python train.py --n_head=4 --n_kv_head=4 --head_dim=96 --activation="squared_relu" --rope_base=1240.0 --qk_norm=true --init="uniform" --init_std_qkv=0.0238 --init_std_o=0.0 --optimizer="adamw" --lr=0.00088 --warmup_steps=435 --final_lr_fraction=0.1 --dataset="wikipedia_en"
Each number is 128 + 32 x the weight over its row's rms, rounded and kept within 0 to 255. Layers, rows and columns count from 0. Numbers have three digits each. The size before them is the row's rms in percent of the matrix's.

# down: layer 6 MLP down (transposed), 1536x384, rms 0.0731, rows 829-897, columns 192-287
# up: layer 6 MLP up, 1536x384, rms 0.0788, rows 830-898, columns 192-287
down829 105:132140102122158093210157142107112109151074125127104117130077138130121131132117082091125123138138119120167164112127102179086112114098095152100143139125139129182080175163146121100169158102085096079118108115100123129150126188122158143168168170168143090078121110181114141121022131164209104143
up830 089:113148147102105170089154128108158119134181113143151161113088133119156150146145153175126167111115117110088134109093124100157084152069103128114149185101106086097108088154162079027130116128112221116212137127111075135117100084124117111077183124133139138115125119184174145141098115149112123068
down830 089:121079158177122104130131132080100068146126125136142200071142128097104157127141119109122116140143143151121099176135140140089160117121137087105093185187133151147124053170158124171130095176143125119126127092148142129136102135097111094115106020109074090098132182106077158123130109098104150104
up831 102:114181128122105125128183109098183133076144095120152150147105106140173136138054169111171097176139190102157131121109108089121138129096163107129106179142097115168136159081133138114128111095129153094122125156123126096249122130159131153101080154137125194188167067072177064180141078151117115095
down831 100:091156126098130169136149161126180076116127102110131059128137170139135111175175101147135088197094082134140103138103147100185094150104154117117137130042158058135143128080087121114130085140156164114149081166084081127096151128196100103121087120118079114128110108125098141166149148110085130131
up832 097:107150141153140096098192117182117174106123149136123132103201069127121106139129142136187104053106132150135119061138127132181145144132098128141069142095112125120114098134172202123154113085136123174139147122097161154117161158044141168115130129119155136169086125128136167107103147152044064107
down832 097:133170177107131126163146169130106100161139120152183098144092151103116136142205136167154147161174165169175167156202121089170165182064132156147074124205095133108156141131103141097070143110116111119159134159096150059119106146109098146121165108178111110147085144143091198086172091129099082094
up833 092:142138185149175101121125159098102134125116068100173123160111074125166137101080105122116101131129117090069114151132137124135107106128094135070173171055144178108115170111163175085144094111108212148136090075096132161165116149163096183120116135092196176189165137161122100153129152165154137142
down833 089:109195189104186145120149089154100106172104144134132152127077103146115127191142065172141089114143118115121071083150095131118091175113172045073103129146107119147125150173133136155114146134133079166133158178080165152113150129162117133160113067137060119178124138119122115099123148115119117138
up834 101:135091145148090137105145163078120111119120082121182148110179105161151107132158193098100123147112119120151032162092075170127168156120130142146137118092137115130152135116193128140139104119127133124158134122028136075131156110146156117146182203097112092174108118137141140138144174158129117100
down834 099:088099128101121143107139134166144129192111159111165066128137099088153100110155103121116105163129136146109099153097116140137109095118153107126085055108120124134137157079079079202109119101141164096137138117059115089087204161112134099204190168135131147179061075125101151149081153145147116126
up835 104:103155176142129135139147142117198125091107154134145103134151110168116138082110167136156165068073111094105121142199129069162107114098100121139104129084115098099202120078101126145144143096068167124132160074187162116170129165116052118125143125097165124193153101193177153103093064166149126110
down835 108:159101158144173139108075104121141145147139160147108127146127124155095094097152115121127110133109158098122151141175111141157138100169070112098106103097112113124103141124141147140109137098105093146103091164190190097106156106062149169154119139156138119117128126126100133119108078116150140112
up836 114:127140161152045153095145182109155145165119115109125114110132092112145072114138172122143101141139130112131155060164155102133147147118066110142162154153086087123170172123080127104097137113132183142149080135086153137119173134101100095158156192099145136098138135129150091093093138108100056205
down836 110:086145104115092141114143191108125129129097167139076132109160144110126157151116134188151151145181124094115153156125145139202153123046132126159159148103101102096134104116142097168150172121101169080167144147122145123111159125056091112162161188139136146031143064141095124133104185115144129145
up837 061:175116149135179130071116163160128123134118148147175127114099169136134134109057139145138144132080204123110125112144132109199073096157145137077156112173134142110122088101115116091169116111072162181121140095127173136157105160040086195088114187082154157161129101156123071129102122156133127142
down837 056:132164174062111156148078071111099107162098158116167172148105078127144120126118097096115160112155122145099118156174151153159094166177088139109093136065079104155114142142072135157135124159053149058161117176154153102151128114136104080108177082156109165139176126154146097156109176111114080121
up838 097:106135197144112119141137088098169094123152109158150146139068110098115070117107137081168106117059147143160123159098104151152154148113108143154140125117125120101101153171210107120153103125097156133162153146129154121150113109104103130116164175133080113139109137091093118194109140158155107123
down838 097:085114151129193169158161097091119091171091125099117121113107110171073116160132110189172093107097138134100173182130120163129133150091092118110052107135058113129106146138118114104120123082159083136154150080123196177104148119109062118164125145146113118132161108127084105141161150127203082124
up839 100:187170108111142099067124108154139161138137053134087117123069096148139136180136192133134178107125132113169124076082161070172170163031134143137070146177126128121134085104156125116160106152161095079214111083112093098108184085117125168093087157138192172189182152171070140214138125131120178164
down839 103:121146132104106148110153092174089152165133126142182169017114089142163139195156199096137131126153113127115161145121106108137166171146147105132080208144124160128139097135182152072122074127138106121158129075086191141111118142188111133190083187120138146158164154137107187147079089112162164116
up840 100:175062138107177111122189118110126164184123149081156211142172132145114108027166131111121128117149170118113061114122144186175119112159083089111093059147113106076115107088138079128167080119196160134114125076130110085112155116099111135117164161151119147070187127119120128086073118117096147136
down840 101:093146141095148167196133134137140148140087147151121153173094176160163130147155105096131134120160086138058142149136110154158102128130118121149150101115116107187131148080112202142100125103076128139151082137098170148093141166163107150148092156163178108147085114178102149154166119129162162091
up841 097:151151152206166157091046150080167119143177129194139141132118148126146070091141146165188103090151075132129168097167100150160129134178154144099171065148156144163212126084165108153186138104109072163135129125098151129127125125115089118155089143085135054124100086175111095141102174094096158111
down841 097:122117127138187129117159148121096165162122099088153102160109105148101179130133116172132203157133135142091133147119155179101107158044177136112153094104101168147124147159132055180123142162135126140074107100139081106092101079111187091197191039141101113137142180143154180101158064158186201112
up842 106:118071153110121110101192168096181109082156078123141073117101152118163113097122212134099167118179137124111090093185166126120110124125120152116154128117120152076138170111102154139153115145119143125151112058129119140123111192138186135092122149098120119106136110086111156158167128129149132167
down842 104:120160107118212168122088105084109107090152085154097106099128147082119062137147203072114103164097163090097140114142168152124146108143106167136139151084114136130120169105127120189127177133159118108125125102163111151148101104158192136122117058180132094097102146163101150146116148072154085096
up843 090:098134111137153169095142150099102103124137143106085162161056060123174133105142115136096140081101131116061076145125120135111147106129133086128107136045123110159191140135114159073171063150155125139196067076119103083103122162113151148106132148107128141133152144127161095183130151135106186179
down843 091:136125174172091157158125131127093130170146122117153211149085117178206052122144125093085054162164083135141151172132136100127090117150099108175138112133091104116151206137202084102136150078144127135128135100163142139104062129121113065112125142132134158143139177162101168138080146094089156126
up844 092:159117136145212199111114104144140125152187118152188090159134159185165104161127111115178112127143097101137120140185137151138110122103054139099150167094123091123134120129128135127160109158145137111143101128152131181111105160133108144148107158168121073115190166164109073136089089130130153144
down844 095:199143149129118170157142094156105117150120119141113169140109107127131117137148137124012212172101154104099139190143154145136091174141105198091160166147163154139132146126176107101090145122115101137123145106128177105139099093136101124115074146106092128185175145181125128137163163099075092148
up845 102:057091123155128102120079176172141120098139212115089108086139112114170156122160168115148159082129124141098113120136109151128099140117115144135139139148054187191145074128120136060128127114087158131173128128134115151123215125075102157133096142109109102126139152137187085172147044074133076120
down845 101:125095127075112116159154086089210153081106082069084105135117105173161170161083131107170117103140107164151106126095154099124080086105133073152147156119118071124156091169095085088088091097138132132142114219180106129146134204175186152152154051134124160110092188121106098162092071149081184118
up846 100:120109159104118131125080139139119194182186153119120122121103132143144126055131124085169104164156161130150103115154162136162135151102155074073191098090155080202162138105108177130148081139118127201109157105090126099100090055132151084108154152122201137136107131165144162145162060168102131166
down846 100:135158204122104122148111155151156140117109138083142144108093144119115161196111184150152137123178089148137083159107116163160155141094103102153107131150088130111129080153190118120083137139162130134105098052083175085070130164093124130106186141071186131137087162097112111121114170132138163102
up847 099:155120128158123157046094127118111150124113143179121166114125146144144147110098128173153052150088149084135097086082112167131122110086072150080080178161143155118147090157113155100206079098101131141147125107102090140130172164101157187098140150107094116090138165123120097156076126111087052155
down847 100:157126114116097099134086083134159152100122156063131144127075123115089167126107103115117143126070190137132132124044086138090108098155095137114148102154183162155120193084150106083136163110091150130118202160134102139152132107142158144094110201085154131118103211136110152132107057100133080159
up848 092:081157121178182088116158165114137131153114166140157161104153115157105132150193138123125080089082092156114130148100123132150144103152085093104116127147163179128095181146169100140134105136103089148169108083130163136048152186111118118144046153077140160201107080131123062113146119099092070143
down848 094:105120148089026116129101151089091149057161122101091148124113144133150164153134149120045116173172091138104091136140133130138214146136088116135102142183081162126113064139155168117089163109119094153140193071155156161127132177128087105119105128152096108097157105154122133134092160082148125166
up849 101:150157111161194169191162099095165123096181123131163145124146127162134094131125143092139112161100148159141172136136149118139144125123094092112172075092161119136153140022110169096168099133165153139135099136073122145122155149138089161108118132115165136137121087133146131122161089144105135149
down849 099:096142176151142158169154106093144131117138118027160122175143150132091171120142112128103101152159091145107103109140101106157183161137169123179124080123142114078133108116145136200087110135108142144109129118099150152109155127121092171128143120148125128192096151153103139109080116113126094193
up850 097:157094137128146124122196159176116090152130139160161143127114152136120062083129114214154168099165172145127121109144194098175093162080125141123121108130119070172139117116121131170154135121084157182088150133104087135132154192129101126135069128135065116126124171142182150110146159120137140166
down850 101:156086090195197139102119159135099105132101112123172108113126097132172099143110157083096131069082192180143125126124164132104132124109106138160079185159103131109138153150170136151079149053100151143085207119181158116148126131137152080159141114067098096108142184134088123140159128146124128151
up851 097:157120184108204147039157146117099150092142136112122142169184157142188132122175106223111086168105108106134105096144120133143074118163104137094168076127140163193093097112130122120121097100125171118194088108023136128164163141134135143094136123071152157131148166162153156087146185160131098093
down851 096:147163137101089106107083125133107138127169115073101094100119150132060074142155117155066159123064137096155071142193116103131173105072087198169119124165121181124071145146086139096143138129132173090093157120100194149087171115094114116161148098128167048176131112120143135158120132170086130176
up852 113:119147183158170131123109155139135085096127163127112104229112096152105124174083089133127164153098199099134105177160103139155101133145084142097108148124117115120189101158126128213163150143112131124126091101161082130178105196113133144146185147120158114159180159158118101128137149171117085092
down852 108:113135072115153143170082164189109133102208135117140114149121146155061107080174176140151107079138162124111131137095132068073095069165187184090149170168129125141114102145135156086109153126132109191130124165141118149127127168149142151149107152148116133152151187119118130126100091181122179113
up853 101:219160198164117119132132144089213159142166122157096136137084100161076101178143113115122168120137134151123100129115116128151125110133113072200152102077108106041128112132156117185209105151071128112187167117092115159114106135127163187140152138076160080135144174138160147174102157148164164132
down853 103:123173163149143114052147137108083147140117146098167103097133107134074153170177137133127122071120113092149173067091052133115141151131085121125111106088127146073161152087190119112164122069118136155131133118091095126192149085176146154174137144127131077140135170130167084155104091157164135110
up854 107:143142100126145132047170073104153122088145163200161116109152162122177131088175085121043134116075129142111122127146086113157148091132152141133134086162152155153153108115106080064126124154115134097134107133127210095140170164078154159133094142098108164105130105153156099111151092128115109111
down854 106:114164142141139093115177130116094165144102175141090137131139130133158160142145128130178094135085098162153105145105102085127084122118187131083054160137110151125149063152111137114141158109113124095149112173124128037094154142111135154191160128092104110086070105170185122119112151183092098125
up855 100:083153119128141170114135101176132117089125147200122090179146158135176107110124153103096136130165110122122173181141089118187141091077082178125089111190194172190161102146098133132089128108157144072150084106119155150141177151078094153091127138102106200137114193100084113134163145154094150173
down855 102:123098203108111149132084151113175138122126121146099144124162150070098127162147153164157142129138106113136129084101172140105155125117174142154092144121133150119111151178143154083141122130117080079163171123171130145071124063129149166096148095125166109128113065089166189128084131108121069099
up856 093:204115152120111189134121173155152167142141114199134169148154119173155108147092143148182158130086125079128161121127113120151124129095129162109108127110164113134101130100104136151090145171105143157096073099138099206116129125144111102122092110089181120115048166180183175142103097137066094186
down856 094:106119082167086148089115093146179157138090103182148132080144090084101163110133107152135165085093129156124142190149068120144104138103091097083092124156089121148105114112086118134148074097125139144155087168142184076161074128117093216135111057111076137141186070147131102101119185115126133136
up857 102:171095076133141136104104185205141158121144100118108088122139159146122145159116121150105063096138087134141103154154069121099165097168080134104158135133112161126103157135146149058118122066090099123116157122106159155145144166071134110088135143102145086136097146193159069106115104123070111134
down857 103:167095128070096108177094166117120121120168152123104139148083130099105159156176090139083094102125171125062146144085125154126161119145105183178075111118118104137140093177161144093104141148161138104130224142145110184153075128159133149073122130194079138168125125157094215153075115095110133130
up858 057:142101119124119139092133171126117160146143130144163156090114107176146152157106144142142148116082150126127077118170176112158138077159076094131087144120172175220152124099123126120128103073100083152151102090087106130146120165107148172091083186057146089154153124143144132166117084105109071092
down858 053:150117170123118056095152142134093112111174162119088118138138120122129020111157082132127096120152103087078159082167215114128093129128122116145149115121133098129105119132137112123106194160085069136113147131117175049083159132124200113145089156132126095164197204121107132087177147093121061141
up859 109:134134106130099182117160073132144178110197210077121141117147172119165115164126129117104130117082150145187075112139121130172118113094148162070125118185119167102073183128154154066110143142131142143160141122122122147124123135102119142114148146139113187098168071146161086124182175104065159153
down859 110:152201181122134080125180118187116116147123116160140121157096127088135068052128106137155171086087113099124115079226127065151120179153158194121151101149157130117116185114095100070121138091149125147116076147121138105094099112112094138149125139122090134111121078133144091173125127124154137076
up860 100:068096086124131157106192126083177121061160127136089152157076064157108104091121169105161118115109132136135044099108159165172112072129161120141114120121117105159145182117113157131147132079120127152094100102143107135173096167111147176107151148101117218113176094118125168169151186139127150186
down860 100:116103172135163112117121122149095117128118138183174154137133104107128162163132155096176135149111164091066156145100087134114072179106173086147168138173102101181150092151129121118162145134138133122138102161186200080161123194076161087148157151154145093138115116191134138152176185092088096160
up861 103:152090169169119130119146072146124127120097165121107085108102148120071112118127100142163119038152201079143130101162215121193109101098134126145141104151185094130110155098154149102140120202100131152126122022084138088115121154179138146148119137093159105144094112128153140171136155150060137198
down861 102:138120013130133160102102103154106157137098137085086115167135153150099151176151139181110114090143206129075065153110139127142148161127101128152067123065138104105111146091143159080109110150117131152105114157117110120128154178091139140161095043222167144141084083133093164095106126150151098136
up862 103:161102111169176089095153148105136148129155068126153124129136152129125119110097144088102130115129178101131024091126114140131096122172138129109108077113131134159152139168187105161177155088120107153140097118110107114171197128108169123139141158103105153117195144078166104163131136097174153146
down862 101:097097102148114167185103093096145108116160190148107131147125155063125155080097097130137109109161090115132092134159164076108099087104101119131128132125111069114124120178121153062111120078132106115144135167083075131138097114134187106196119148130166067108073181120127095177122164153110157118
up863 106:195133164165109143070127075103187124046121138142148174133107092119127174130129129208099145123107134138127119176228128115160129086090114185138115130082087202136142126154141176135116166122082183174092095085098137149165118172106144105147135129089181129099151130114119160190125137102121104128
down863 107:151126161113105091173131106049093166097163121135136116170127127115111132125126144122114155115141107145144100159123163073100123146161157176146168182110128146221139185162131151145212111096191124140108173144157204159060092130153113134106103152092129172127138149136090113156088182116141149100
up864 108:130142146124114106126145145103185176110138113147118153105095148189114102110137080222108150112143087131106143110145174154145132132149091118148161072095153161179157112091179138082121077149115135123154087140125140129068138116128120139159124175096133114138148125118112060112134133118114120149
down864 108:174179082128148175070175117138066138109163143137155155158128151176099107180151158197154118109106107121154185111150101085074136128155160072162119087139132152145102099118138174084095119118112112199093132137132145153186183160113171196094107127152143144127165133146135110066150107128085138182
up865 101:149080099120155105140142216109143138108108157090127148117096118110142093124117116166124132136099154168117069111138113115112110155104103028091105122088146115140123113096104122119129103121107149156132115116143101097169082114061087149140091143131157108111123110114163171105122152149125101201
down865 102:128096165161148110117084149183087104135081135073128116139084173107120092140081148041103174156121109122132138147152161116140169064143130176127134165185133193150156130132121130085072126112089109127134154196144106133152132110152094107113108150129110117158124183147099111114104109151143103094
up866 102:105116160139113129112172094149167135165157145108169120125119065181083179133160120154149112155097186138196061085168214186121099137103129126149100139145142106108120148081128150107182146119145163141170059128141116162115094083114169153142137172111140123115138102209162142078164075164100156141
down866 103:165156115103080059080151106212147154035093103146158169179096126165134080128125075150163193112094129164101098092117114101151156123122106124155117112146110115128081150148163133194130180108160107121058131133205174103112089109103143125144125138179090105140087097129099129149131141055107159093
up867 114:123157158124164113114121116094162158143124149146111172162035113150170098104112127157095131133144167147124162143150107132131160098079147133143109133134175101091149105112092085036182074096121147093097126073145200081129123119064146133120152173148100197210113109156171114162088107124165155196
down867 113:131146140093166193105107050104076165133106095147170212178146156159048093124088125135148083136117160132113156190155081171101119142151100099176146106150128130105137123111106080138167116085147104171094126093117117158120171124091196080137083121087145140111091150100096121117099078091165134135
up868 096:201105149137112130132102191113058101084125115134086157086099063132116090071098090160174162151119097142154119118130119154139144150127097158085107086049106090142106147129108145094139113162093125118107127108128091221127090087093062127160102131118115083101121127129158150166160088158189094094
down868 098:113171094156124127161140117136144111029123164086084099115133138159093134141124090138102121122148132078161136172115093137071125124107103149127143163136146133183143133116165217087083149103115118081181164169133111113110164151129142153111130184042122088112094109152136145145132086138129111086
up869 090:114106154126189151108086104128157131108118053118143120156102085157093163130113138083114128115084124078136111151112166157160170116121156147087154144146162117087180129087168126086184067123073179094152110064109114156102082143101142127069166163107157169117110157135129098146088103141144100112
down869 091:085138130137115115084138063193140142151107116122163169096126110124092134131179119146115091123158113199107127158133102099142130118097118130144135084070115136184149174103123155055122088150110153096080125125221155098113112115180169097172138157140099198167057143171106130096115136108171190085
up870 099:155144085129135153104068194097177114140157159206110040142137110138126119134106185129116115178121127158080137133149163148141108071124113145121173101101144146123201144082128146127089156158130137072187098063117125160128135107128174133107103119107171142183160126101113189205150102119132096173
down870 101:099188125101090115061101142126082131184148143125154132116120112167133147145098129070163117139144156133171080117124129126146123133137105062114114149124134179165123157146190155075136150130140105143112130169072168116147178110133079135149122117107128088151153100113117167105114122101126153102
up871 107:121105169148171117161121070101123084122117130107139150129115091157128097100086116108158144101082062160119111131120110076145158173133100126149204103136182129092132169064145123133105132073087126161108149111126121136147141151141072151060117154127086134176168086133159167151087100152097144207
down871 109:122127135107116165149138099147135060065075154157125137090168147068072137120136159109113100164076134178124153171130142112117202111123085151162192121167088113152213131078121155095130189118117109142104126177133093148088157125164117138116130145126143109119152067049138147089110103126126165180
up872 102:137155188152139203128136143164107133142108127102113161126139051094195143082115148148121110167099125128152121118178062171140192145116095091103096177126121162167145117078133117139118087152104122138167076097114086119169166151110177086100126151134153147184191078115122133123142089133103090062
down872 104:103118079155128142150114130154113162157087107120089144110187106062154151074167158187151153136146158068158095091135101176095112113147108158127140101150110139152119108130158097048078087120085191147164113115124150105190127177148187147118165202164128153129119106160123129140121063145143146090
up873 094:125148134124134174104113090156142125160170174113160095192160117105137103133104129127151086103093142137161142169109134144082123084155125085131138086127170151170077136117179098112111117117078101086154120121108162143116105184105113132119055155170152149119129058121163022133102182138078126133
down873 095:075134075133138068176164145149122156105129101133179057109128135134077127075119120134160129086150109123089167136119117125141127155089179139102102131110107062108065156141112082158159081130153179174193109085157156167132118126163113092148118092091087179093086107111205177133148096112110134091
up874 100:077138052061105094102111059126130112133092109147112090132078131092166146128132141103137112112103156141115078095103128107136197145156123147131138166131101159122184161126108105117055152093053078120124138104078156126112120209140148137085083164090127127171239111158141096137084089094126111119
down874 101:084147100061150110144108145130097118117137156154072118124089196116094139126166044096157125145137070154085134063110115137109128177123118165081118125111089160152104107111131075153084164128137179162126115173179202092096100143161094055114131106127115152136110094138125144117091102121195145073
up875 089:119141099147157140083184204107124180117133179111082148091157151115184088137170095104161130088153129113065103093142101181138097098132097125131113084139166125169095123102145148109170080112145133179144116119155126105159146138086134160114141152135140141116117153132157087115118105133099086080
down875 092:129087066142123172104143114144151117126112157120145145096114152122109153159089146148072163120164113139149139132140126085187157097183132125128092092146115175149139169142114185125140130134185181111129118162201198100143101144094105006122128137158106158145115131148138119085137182152151145127
up876 102:138166097150148125117117120154130047173113176159150105126159153117154128125119178124101175117089129147136149116168139147137114108151136138156104065120171179138075059123207092111143108180110070102148139125139103113190096117075106137062110133102125141119133129102118123143140131107124106134
down876 101:132110161181129096178109174176085096097116140123115105140119186156155104063128156183097170154145147122140094139089089053134092231006170175143158087096143115112101090133173097163104111131158134179139107124143179167111145152122114095120142167104103136170138070172165111044139135103110155099
up877 101:111070143159160085139101186103149138085113135170155147103120168108200150138100151125153098066123175175103163141203122169110127145141093104177124159057117102156122126148165148106157092107046090175152145140109066108164124184082132132090082142170106142101103168048144128179137100177115106182
down877 103:142140144134172054177127152064147078127099167132163106141146136109112180181173159169061062116174141171098143113098106119126157129198043144045127144081126094160103133138102180148093146113136149153110139128094180167102121118097115079124161186131148133141118168095129105113152118191151141133
up878 112:120138128093112163033178142118124132157129120116119163127120112133141160075046167090166141120078161153114065151149105095181140177125117077146120085101161142109106120108121091129123143187120135127124163104130102152223063075135141153144082172153151131130093123145161118057095114123124134158
down878 116:116178108121088155125163133054154140138160147111115134117104134091078143118147158180124092133155090171103127196149153127123101147067156122187170064177104126120105114173132144132098152138121147110151195114100083142129105076187153170184114154119152111123073142118132143075138167112163166136
up879 107:133186113144172130093097165113147146108096132159151164107184061114158136136109067122072119138177134182073139095161111121128185106021152128124091123093143175127072123149119141054194099171134152172183092130090139124109115188107153171153123164133163120139139091175173155109101123179147155137
down879 106:095151105171155140107116141137129136086083170111159188098185114103164139111172158113114053134167136157070099075146127122134087108152177162157096161069112190102085124184119144070055062090134124084132127102149106142101122133155111145151148156125172191172175135173086146086152067147130180125
up880 094:168153119128122081160096093139121119056121114091135132119080130110124153135123052135106102107136156133093112037161091133125095131114114128111139125162117130140096099127098132163114107129134161111154137109116163142124161182113172108053192186070207113121169112163122110121140139101137127168
down880 093:139115184114178124173102129147156147116078084104151112116141101132124141135139173100148073158149166126093061102067136136169170072110142154101187158129124153134142175145106160112109158137132105164134139160172108119077137131095198086111175111162070080128079180082171142099126040169124051110
up881 115:185135199153175178111090085127110181119164095116151147157110093122191161108148174167100162157127100124122065129146106149082176111113120142078105157128122109119125099083153106123151107079110161136183077084048119133127111182068119159143152151127238166216160115098160128103116111141131070141
down881 108:152102169129154123156074096109031095139106189124137137137109155096056103143136115156135161091145135156139095123137165160132177135103137151163096129130122119108134137132128120171139169178101181093126114124074105108140124115150136143113109134157111097135182076095175157131086113088132100105
up882 116:125109107162099117132146156168110192070165114127120182095115143142144183144129132187135176024127121120120092100187150143110166115135123123138099108039107147143138078121169142123178153172107122197129135098098100189105121142073181115132144135096140154122189144135122143110140144120072116156
down882 116:143119104143083137094145177166144163133134146088098116082147174065095162111143068156130187110119119140127134113128121101088196128163109146095105131098167136158110117142102094079198126180128123132132124193125127168144097108104137179118150173134133155140169140152134091073141170150027144107
up883 095:127122137163173191129095136156191103097125175103099141143089145192143086100069118182099168156112119124115128135152198125090133067137161150097120104093117106066097172143096146181157109155114169158127090096108155149127140119127145151103114144084156126103176195171098122206153140205122120192
down883 097:143111112158176124082130177096131106135154105148110086119153146132120178173141169136147079147156122122159127134053091032141135089098053119099136123155089136099098143143134116077167148111086118139115167186087123198161161190129160096102112104109039047103102119116175117152101088118115133106
up884 101:157080135164138145163108134097116122140132132159186173151122094137189097191080094116148115124066140044058098132110130077138137168094132079115193088153104129135103139117141104156187117101122088201117129073170119127131138152116121137097159157108132146114066146124164157139196156146100103137
down884 102:120111130126130145189203168091122139130099127068019132090111140096130116120167114142176103138162135182117152087110108133078088106119110107105132182101156158191173084186141112120146131084131126061157071146104154137101125122174091106155142146178131128117170142152098126042183148137185161116
up885 094:126122138120200094121116050156078127121193116167104084111117089124151154154065143170106184120079174099108121155136092088153131125101157148125097091112148130171107086147088102071140085147104103129177114120135159132163152101108134139095130156100168148063109109119171063070117110123186113108
down885 096:085109169079175147100145105152122102108133169037097126089125116119092095128164130196139107203074118139131163133210105092119144089133129141147101132108144178151151135128090075097144110151163099108099079104132110112141121127070149118146113110107132180134152084070151087155134053131094150161
up886 102:150089127135181132082110127095114062120202100118152132119121184138165115136060127126111133135080098111102081132186147161176110126101134118130101094071125114142152106116135145166141112121116129097152127140086188131196105146102081099120087141128156135133151095073150073118130165120112125136
down886 104:123154134163103112120160139099188158134131078113160076078088080123129135086119124087133123133094174094157140108187083094167135131114118090126097116156121107142180085102153092198153107099122125143103103168141113139155156116125127098155133162178104104122121183158143143116136142108129127165
up887 096:141129131159109135135158137167160127135121156097138088113130047146084187115141105148140128065120090107169156093085129123180140068140128142089084152183137099145183091137137139077095091153153160135125154108118123120120119152131093176114149142119094126139120129097114173160104142124166092126
down887 096:128153123169107140092131083129089107126120164173187165149153150117115080020134171125143097123207117147068142175193155133116137087115120130120127140151124130114118157104077114160136096118125105145090101118063133152144072121113147107157155151159112122103151144096111114100130175099126125081
up888 030:139129150129126119118091080087198095118135111113140124184133143196124077145060127154081136064071114126085105099133162102081133101051074052114113174112080151119129143113169124142146126148086120156151125108097136155167125115090084198093170218065193135096151063099095068101129074168123085128
down888 017:164143123138094100152138124168099104111108123175172122138086141114019135097119157097145122197098135133135128144102101101077158104160174123088219098113111112148155127152127114074204105149070120111140174190130120100143084135140111122123136146130142132136158038129160214119101143149116085153
up889 101:163169106120188155122140085140126122117130157135088105111168139150190157135158203097113120147145072096144099137092110184079158101156122123094165064065168165113162141093105076111124148144121144133089018113116101117133115163096095108112131137076172106166171092121074122135128129147138106123
down889 101:133121149150105139113066124195101113166121169111105143100184109089133140146129120187154168131142121164107097099115129056120144156173148127151085075152164142121104075124089181114105109169144131087180116110177115120136169155110158126134118199123110145119132146158146138140065109127088152166
up890 103:157057124096113096126107101147118124123097130160172098103137128142162124145144135120121109183121144113148117119112077124105109114106074139102142158156151109172121141157107132081111078139094113116117134107044128206117109195069130148167116134066153077155103142104120114157181165102103071123
down890 103:148118080085108117130136123139051149173154162090121033116063135163067101220163124165123137140086162117089140112071090167099101130111132168164076097125128095140098112144129138141140099129089153135158087141096163144092128193109116076140096093117116135098142141189093108113150090104150077126
up891 094:084122146174060072115118149165127132138168176096132097124167132117152141093039187142136123116067145096134146103155153122154145136166113157163128181116153120170097129178110117123167113121171160136073106115116165158121073189082093163141107159149084125144129049125143104145175083119217155112
down891 095:112115213089175093165192183123051115166175150155117161125124169124159239113216138144099124131091099110085116157142110100107129096141094160141190112098151098128150127151123128094122134106124101125138135157127114108143160167166130147096133181151187101096119202109137080146129121132103098189
up892 102:150162150097088099059201171106160092113189059076097106109120079194134163170088117136146098184086127125095128112131128123163114164133103142084133134135149161104132110151167159182136130103136118104160062100159077107162136148133069214084160175094194176174093105192157141162130169119139098151
down892 103:176136109146152139088153124138102162089134159192118117119165172113176129111158089118169106161136117091130145117153157185100137084118118109103217124166136132165147122132095096098122137110080111133123053112098100150160153115129108161141114135206109118124088143109204149081150089107143128084
up893 094:139142110123095161136173093131133124115125144105131153156137147104114107132111118158131076170124102069129143095165116083202115160160112067115095124171129100153159168153108148116160113097132113138093126136139145134123160171129144127088117140077138067226155162166164059112154155132147098145
down893 094:050144094126139130161108176126110159098136076163140129139149153097182143126090081110113115125122113141107114106134110170114174106117138139171153149123142169162075125109148094134102166147123147099179080150135146147091122109116125128083130033095104149145147145142116082199095207105133141115
up894 097:106127189166145167080094102139141136120156116089106102090158072122140077143108166092155142127067183129152105110101155179126175149092052173150097130154104124072195035132099128142135113114134113151169083104139162113143141210121092130127136170116175148124141130149095099052109120194122090135
down894 099:076125170126142134112124155153154159152173158103105104114140185111174145118102182078119095115118097133150187126093126129162177080154110099060125124127079150111157115174018109150118116098121134187087168124138102180197143118153127102137122156083170120118060123094128080088126182162120126112
up895 103:169050097142112131124147112137101126127111126122110104194165091097128090072046103183094132137155118130150049043109086097129160093122117104101142149168098168136170118129196138163116135096107118129090132093114121101116081105125083196070144141136119179171177109162115109113092139133102123154
down895 104:119161111106099136128108123116193150143108110099114095159126054086161104108101126125118097144101066140147121159101122129067052117092129139111174126113113139090196206158099096167092104079186103095107123142105114118094103113172146148196136125124151122104078117152089109120089221160211145125
up896 112:160168139132183116154140103116099162079112132142121149117118061193145114161110093145130088120164168105131144097164091160174138112106104146128146112060101162128153124136123125105115132101144121084111149120155101149131103130109096194101153145102134106162164146129121107174074118169114097160
down896 115:096146188100114073169154137187156128138102136130176137187155075113131091160154083127118151122139121134105098104077120087121119134131157135112083148102158138114139158141149139162047165145206078142118134130125165108088156113160090122120152104136111105129177097164153115214105145116164101130
up897 099:149090132168126103108099134148159121052120070116097122098059117120118078136159172121133148156098142081096082074143145086140103099092151168117148138179133154159141136126151107073118113154104144153234141154166080099098090145119125105103115157107123116184185143152156137164133122110090045185
down897 098:172129077088103126068199134121060075121125171073115147116097138148143110094111123158120123102167091106131168093129136149150129068162178164151147098103138185136120101118087121136085088122117100167131095119089194147139095172125093097125110095151129131158124143125135123130104147059140123149
up898 038:128149157146170123072145153115171186115152123160189122146144108139119120111098130143140110123128154137101071083116107136134098148067109082127105130117154237124104170093146089100212159144095151132182114103074096125133131152124125141111139232080131135143138092117145137172102151148119102124